python train.py --n_layer=15 --d_model=256 --n_head=3 --n_kv_head=3 --head_dim=64 --d_mlp=1024 --vocab_size=8192 --activation="gelu" --norm="layernorm" --norm_place="pre" --norm_eps=1e-06 --positions="alibi" --qk_norm=false --attn_scale=0.125 --bias="none" --tie_embeddings=true --parallel_block=false --init="normal" --init_std_qkv=0.0273 --init_std_o=0.00498 --init_std_up=0.0273 --init_std_down=0.00498 --optimizer="soap_variant" --lr=0.00385 --beta1=0.95 --beta2=0.99 --weight_decay=0.073 --lr_head=0.00751 --grad_clip=1.0 --warmup_steps=200 --schedule="wsd" --decay_fraction=0.72 --decay_shape="pow" --final_lr_fraction=0.1 --batch_tokens=131072 --seq_len=256 --doc_mask=true --train_tokens=765100000 --steps=5838 --dataset="wikipedia_en"
Each number is 500 + 25 x the weight over its row's rms, rounded and kept within 0 to 999. Layers, rows and columns count from 0. Numbers have three digits each. The size before them is the row's rms in percent of the matrix's.

# layer 5 attention output (transposed), 192x256, rms 0.0858, rows 138-163, columns 128-255
092:511506541466505521504497492506522460516508464519466548523457458510500494480498477516543478498481559526482515520511468473498490544482515519473536484476491515480529493523519465532482490510528504502481529473524505510520511487465494499474480441505550477511528512480467512483470474523525471438531511453496491469531475494523492492505479481487537432525523517547517491454488477483471487506500
090:483534498500521501519522508474488513475506518450528485521500511499521494516507519494507506495512483488464532470506436503506497482497508498541442491480497504502481490538531501529505481494500498543506487443559535513519539471487477507474492523503517501523556535507524530426531542508489457506526480515521506492522484489498499526507469467498545528490488449531509514508450480524499511501520
095:542556481537520494542447480502490509502509538500502498509504546501529491498477525500496514473534484530566513465494557520528541528536549477493500471500483501515471481493488524487521496538512503518515516552499486523532501508488486498531494519473457512489510495496513525490525527483517494497522477481481513496476493537493480497527502471480500508544486493486521506522528516537510486514478
091:481481520469469467507518524515499521484473555506511431513473554599488484461485499520474499476512542495507496509514459469472499515468516466510487520476478484469505511538527531483494474507525509542503492484523511537527495494517498497526491492526516497489531546470456546459479495543501460507487505495460500512493495480463486515564487500534488523460512525531508517520530484497496513489505
083:518490483472458483514481497475524524489506513480482563494539501497508519502502495498500469542499481522514484470506500523502509461518511526517532509518467464519479506507495463534536468535495420487509494467507513496477454513450512502487546546487459497559520534495495567513458493470515482486491484506507510539529543492447487527489534534504513496521487520541507487471504510428530483486499
092:541465476509498522494534512507503523498472495504479459483482480492502492528506533482478465470531541473477523490471524508498509442499450483498524471547479499479520507492492438510519531518513491462519461501499530488492455532508492519526482514514496499534503512482493511508522528544536479491486449512539509553508532521495533463509527503492509486498488495464505479516459439458536523485512
095:486499544472508506510501471444470499500474471495510522499529526475501482493517540481533532526481482515447534493506462488501498532471505503516501525505500468512465521536553528501530517518513456440515456447467493502515480522473532508544494520517548498510551475481494478505484488482500457525550528554528502511530522482520493482555479523481458534509506523530479527467485494480493517549501
090:520544473528462511532520484507459509489479483507514499513487516526482545487432514525496473555481510492497453536496505483494538531504461507488520490508490485529517477518458495473491502476512443527495484483490465511502514540506466491463474475468513497508489499503485504525530471479511498481555447486540460507512518498484537471561533492482496489493527465494480523484512483530524517487512
090:495524519511510529463501544471474494493507426506523508515527498523513498488492511479501471530521526491513481490474506515504487446513497533488519489528480506489458484469437499537474490506496517517508507475460499546526491476507480482474497525500484518518502437544500576479502523543497488499549507493527518507490473484508480516533517500547439501506490457468451529524472511515535519425489
100:489502529488492508521438480536527499512506495450505480485516525499483504482478488485470472480480531520494467472472513504493505426511492476455478477526515480503532449493478483432468514471534482536500526496529511515489468510465531495477521451501538515497484508471519514561455497524496504498521482479484503527503527542519513499531502487476475476505507440530513507551509479492492542496471
097:535476493534515521516514518469492496449526496520482560475520480475535508475471474495497491506501528504486498507524499473530458492492491512474486491509513549522516505472487464522495477462531540474451512507487546478509448496502463527487504546495536508497496512486508474553541510475493505496533428502456459514472476509485506470508521486459491482497522493545474529488509514495476545486530
096:483501534485511558489507504496502509500519518477496444516539492535531518524523463501516481503561531522507465514481499501490460528454546501531495470494495468491548524488493477488563495501469456539493480495555502504487506551539463490544562508526503519509559514518487510494490514487537477493503508527457499503466453506515439557497490550534500507476485471483503484521495480457504507490552
086:547503508497459429494510499515523507534514523506492483530481514485499507461483483483488461480491510554542505493506439508519475542531524537507487509491483496505510458508502503464458488513523491523524470519522503491481491506490565515493515491467534500459496541476512540488501554535526509557511494539499482475458494474458484448495534503513492506532508464485504470491461526463493506490475
091:496539498473475476476485472452492498520509497504459525493490522464469531501502535502508466477512469519494517511506521522464516519531481526477534512504523485473486543496496498506460525472513496476475534454490478514546478470495477501501502476494468468509474513497531523530521478551497494510511504466452465480505485514506511492465524506502560490471546553515502527490513512515487475519532
096:512467442494544522480497504489510494487493495496506520516513436470474494479462554538490514477523466507449473475496546489532504522490500533509514520514482487472467494529515482520500464466496503513509489487490494490514480444499469505467504510477513535522506502525510466498506471480508496479501467495512520457532508527495483455538453547490470514488552459477484501507533516509545472506497
080:494517502496526472542461480495506539485522486548481511441459497469490470435484528467527487532450473525481486500513480542532469527459524474523482469535514515520456532517537483539510519529455552495489526530492477516530471459489526499515498522484478484484498500483478506545501521512506472478528468462499489481498497500515538484515498490460493472471490503510490465498486464532516484504494
097:515485487493541497462505515464548545529515549512444513484468503522525512454542545526493502484469487524473495470484508493526482475502560512505537488475512512500485512497490533471500466486490465503498513507499508476498529500519464495489487503483496531546521498490462509470498476503495522483483497532511456518521466512470549519488495463475494527470494532502465490475562535472483488531473
096:517452546474507500496506435504491472510538502504497530516520516480519508504509462467488527536510537512502486465496501492503522492532473505509472531511476531507545466500454568511462514517525536476512538516506508468529496476509512529502523534502489534511466529519460490507510563474543483491523534523521528464513532473480494500539472532464483465463506481478490504519482492556515454483521
093:509485487516501509465503529505520522540496490511474488505483469527516491487491471497485519471520483485475531501499519510476524517527509480503443456494552505510528532495516517430488495472514514460502495494527476457522535499437479487479488472489484504485487491474511548536508573544498496513501497470527465498482486480505509479481486529537489527481537525514481506490501486476484491456468
083:518493497544458532523531469515498502495523486534485493515516483508486475534473508537507481503542485479420457504460482480500501504514538481531496497517484498457494514457489486528480497529513468483509476496509489497518516515460542475492514494513473530546463475532492497495496512443426461487529450464495539508510528498526508491490465458476510491486528513456472452517522492476492511529554
101:485498493535488518510487504497491499476507467502550575496452448444502497502499538491483462527465531505498505484473509518506517516550527485482490481488496491518492532458487499545498506483503540496483516525493507528500485480508475525539481526486490470485506455495499460544494482466520465464482508471519473519542523508486472468477475490470449500496516547490456496502512487537480484490523
097:473472515515490513473510520482528493505509467508467470479495493482489436460485497487522522530465548468468512515508503505539492495519486492511471563489542523483495521459511522523486471517519536482536471499499504504475443472518551478512496503498540478485469519482516537514540532515483506502517513487527513524468481450507511501466543456476526491501501510523497523501486511510472523477492
092:490542443497489468485519506503513530494498506449503509478561474530505518493507458491543500507475548499502511494515527516524512503464491516501463462538507493489564433498503510492503518564485483519501465474486492510463547513457542474460486469516477518486512457512505534466516503523487483510500520509503516498533498480496523496493491482503494485445512560475525522526468503469508455500507
087:523460522478490496494519468478448536528544504482478502507486494481457451476548528464503499512500486460500546581529473488503518488524472506507507474475490506481467484482488522526456500492544477502499538542496502459503464496531540499546526507528483512497478519525512540492485506502490517495525532492473470501498539484477494549533498476497521497468485462545494437494483485489495494486490
095:445521525491531466512547517493491499456553502505496520477533494542506529499504494523495485518506524493491497525453517497505514527473493546493502490518506458500509535478483454470461477497486504515527536493479548552448469504545476535471488459488494505515488525504477485502508520473500472429485476538478460480538482500541501536541512513533425532494487471500496521528513478494496502516511
091:499481562492505505515511534488486480526532516480518477498476518489510453455465476493487530498494476483470503497462489488510517457522489450461513538499551490482479482542479497499508480518451551532494514533481557492524500525484541457484475496470455550479466494569482478471484480503481505468466478516518518503460512521535489478505532513480478457460516510473525534532498445489499497505498
# layer 5 attention value, 192x256, rms 0.0957, rows 139-163, columns 128-255
090:485442515516507484499477513547513517513514485556456471506547488512443492498476497515513509502545546477505508478486538466501520497486476542517485493500510491526530501494505522486456530487494521520501491547480478508452443529522525535517482494515508532465474486466466525531554483490447475518476527473521505499502494487523484487486509531517456463496505551430477488511518513485491543497523
103:490463475482491494445517498528508484524480518494517492490497461439455519513506476466464528545483508476475462516506483498464515525475437482500500535510484508536512536523507490515503499482519513478549520471503487473474484488487477493488464486511512554519474489517494518491480479545463553476499484520445480528489525465522505514468494542506545495468513480471513523462463483518509516468486
095:494523501505521541488510527490527554520553509506498477493511500410511514497478536465496513537523507492488486498495488498523485468485513498492527454503502529502468517465499481479488486483452505483502487511527491472468529473482524506494511521472514481495462477489509538527497494444519497503503494467515498516523500510523497519446542515465492451513478516499523485463450537512487476513550
089:534530507513519502502472516501481495523505512523520477514465486465490479502531514489518500491508471527505508537487483512531514496499487493480488482513499525545503474510549525505463467490541551497461503464499501492494541423514488470508510512530511494502566508529506479469582474487496477554498505485526504465484464525549458494475505461497489537489489472447519480532511494535455509494525
095:539537514498505476538472527494490495514517484462475512525492518494459503485503458495512577464487503526534490494479503508477476538506508482523510513473476484504463472530490547488479467466492498527484500467468481528464512525483488473475494500444466545499512496479543493527527471476506502508500549475459468464544465475502495527486511471496518484517496493523514508547478513508493508519513
096:494458496445537469474496522459503503503542518521527482487465484542494516523493503499465470528505504481522456465497510493477505482493526528536503492499498489515540478473480487468480521511507533539503511491500565535554492472518562488480518497513500520514457502497531542513513541493530532468451515494533515534496509489549538526483512486469487470499510477479551469551522503549534502508517
091:458459540485470538502473490485513518538489501454530475481516493507533507533522456516510489499498488506549504474517503510510494497484538460487515508441521527467562554503514533492500467511449501464521521529546486537509489521516515540499497510465457480517481506529516511478504505520515504492501502485496474535482467516477500491467496516491493458495476518506556509476491510477476514505505
095:520474503481484472500490486544489500511490471496483508517478488498540538535533464501491500497435476531496482494552533458472536535450515461535510524516500465504481537474533524437535457462466509499516486481531488490483514532511556533494496508521503539446522570457516477486512489494526514485491506496475478531508505532506506485509506517495517476519472540495485461476519495474490485528477
102:463504477527532480484493527485482497491514464523489518503495522457491503513494453479505552497501520451511539488453503495515533528517521511570506479479513494514450509458471489557521473524485503517519498498448482492577521506491497510485530531527527480525504495521492501486461495494502544481496532489543500477495464461478454501503520537486530537501534505492513502523493493494497489514481
095:464541482500499474491526483513493487519476509504518513503460494510488501522561521493492539473505505514538506511499490478509551516513502489516531500528486514466524529508512480472483495531476482511503532469512485524466537510482515470482508463521496496539508511513533531497483502523457504493496548492547528489502471453506531509507511486516481526509500522491526512536488509528522495457486
096:527488464545510494550470518542549487520494526504523509508456521458502497469533522488472489496499493511474530467527496464517544486525496522429499500553518535508469508508493548504465494488502530486531474460496517513493489460497538576490475522460512479465474470506493493496553515487480484487510523432516524518514508491483504472512525500490501528495495515501497508478483486508516529474509
093:449549481525520503486519479511511464464464502516508476484518493537490523527509507482540486505527518492470517507508525496508513481467495514457520476470493533518538502504505486520522499524532508509477500492486487507519518501483519463490537517533501505511483472510503508555481501519524497476505541471475535482501518548527495539484448505499485502443492496526477483476502529544485515479527
097:532467488479503531525538460504502501475497560490516507497511499480462524475499527476483516525486510482522500531508517523523489536478527458492468477509493480504521509530514526560480488491496508511503510547469468523470477472550510458518495475452500534496510524511474499518441513526505519565480483527514518540493544500482497515526473521501458493551523443527479490514562518532523494526488
100:456497512461510475504506485449505492515497497511463478473496526515543515488535480526495502500493467509521496494495465521494509492515478502491463488511511521483501489477522495497463511479523456550548477510474522487469477555536503524538488496516509485509468459532554471476498495531499492494446498527526468498470481458511550507521535465525525497469471502514478476502420484520498535527488
082:486544496467495509458524526441509457505476494455431500488536508504509483548494507511478511457508528485486491475521513494531494516499508508520496514489437430483562496497476520483481481460520474487478492494478478472486468505537502492498493465522480522480488552479546476480494447521512521478489504531579518508504504477499523467510491488503490494521526531508500500454529512473527543511489
095:523498500503502489508531469487449495461431494514545491522511507506496488500491484490515526534520528504476494477476499510449487521516456475522417511515500532489507491491471480501522523503473541489543512495490506480502523528483471525509506482529505493487463502497553491495525487492474536506556491494489488472524506526535521493458488559528480477539476514507489523534467461506562499503491
101:498528484456523491477510560463495544499474480473495512486507482514515525515526541499488467466506505483517532497509469500530496523477531514517524477516479483550498515487529429490576499468514522520505472440531496511496468516495508499461468491503491493506518493507548512514524490550468543477494474526491511528494471491496476503441491477469504478529502518465495518499512481488474487515494
092:519468440539447482517491493488528502468473513497519512489476522459509485511473521519534469518487513492576516460495497501551514509526549500471509546559492500488507491493513516520488495534494469509521501513547487533524468507545492489481504556469502513521468543499504467530520444475465507443549513495437513471497502510509528500504535455494495499510513506513492499541506535501473501523519
086:513457519427498504505504540489454476509492511494532516517485498468458492477486478476453518507506531505509524470537558538476529547473488493493499512534539517530476510540524519452513464471499518502509492494485529512463519494518463494474461512467491494480542449483444532473501502558561512489493551515501472502499466516453517482523533506496491510513499512521542543514495536473485474498519
099:529519497476470456510456468472523500529458513507500519462503509554495541451550484475493497461532477504514509532499492509509508567436480480512512480511498486493523489531518456470470483486481516471486491503505501494524475533495493480500504478532467534502443533511539499521474524528469525535525468534527513463480463488475511478501482507507538500497507461517520537532495495424479495535461
096:486559521491533515512505500479473438457505531522515541501532509540505513556495501498527508472536447509489521497516509503515551534529507516474516474508494482515560482497480498490523514492513487492465550533516505472465526533502475513467500512471503517511559520483485481481486529489501504500464493495490513478547477537510471465531474556530472513495491502482512490507511531465503474509507
091:518459543514485507474483503520534505532500510506520457534485503502502493493498561509481531513512463496506461527505478473491480503534519511517508491499541512482429544490494483477513440500488511514486546483539472551510466462488456523510518495447498448487510481495498474539488532489524480458503503492467510491465479517478494491506536478517520502508489489523513521500508492530508546468503
089:496513505507504519487510485471533528528507484516520494527510494517481564526464442526537513495504514491453497480482536513485449531446519489474481518519507476503490513503487497529505503522467459469482483484477519518509490489515498485485453492477478506522514465504525475516502496525474519513482541480528534486532481492536475489484502541530446532517533482502510489495527518499552545524469
097:494512500519503497522498493514526551500481526513515503520517476461500546490500516481517503428512487498507490479504469490500495533499522466507500459538457541474445464454496529513520544496495471476495487499532486426493473489552547478503498512492488486475551495501502474519498520521476490530497499454506533504453493516502481469510515532487543485532522514523547521507479514522486498512548
095:501483523484512519458503471518510497515529488484469528449531517471520586547540497519483482481480526518497450502517475535524460547533511493468490431482443528489467501462475453507520477523519490512486498482487461504499493522497450517497510486531510489488483492510549545484527488526526513526470525468494472463538525503529500526491487478521509506517487515508482521489490496526520505521501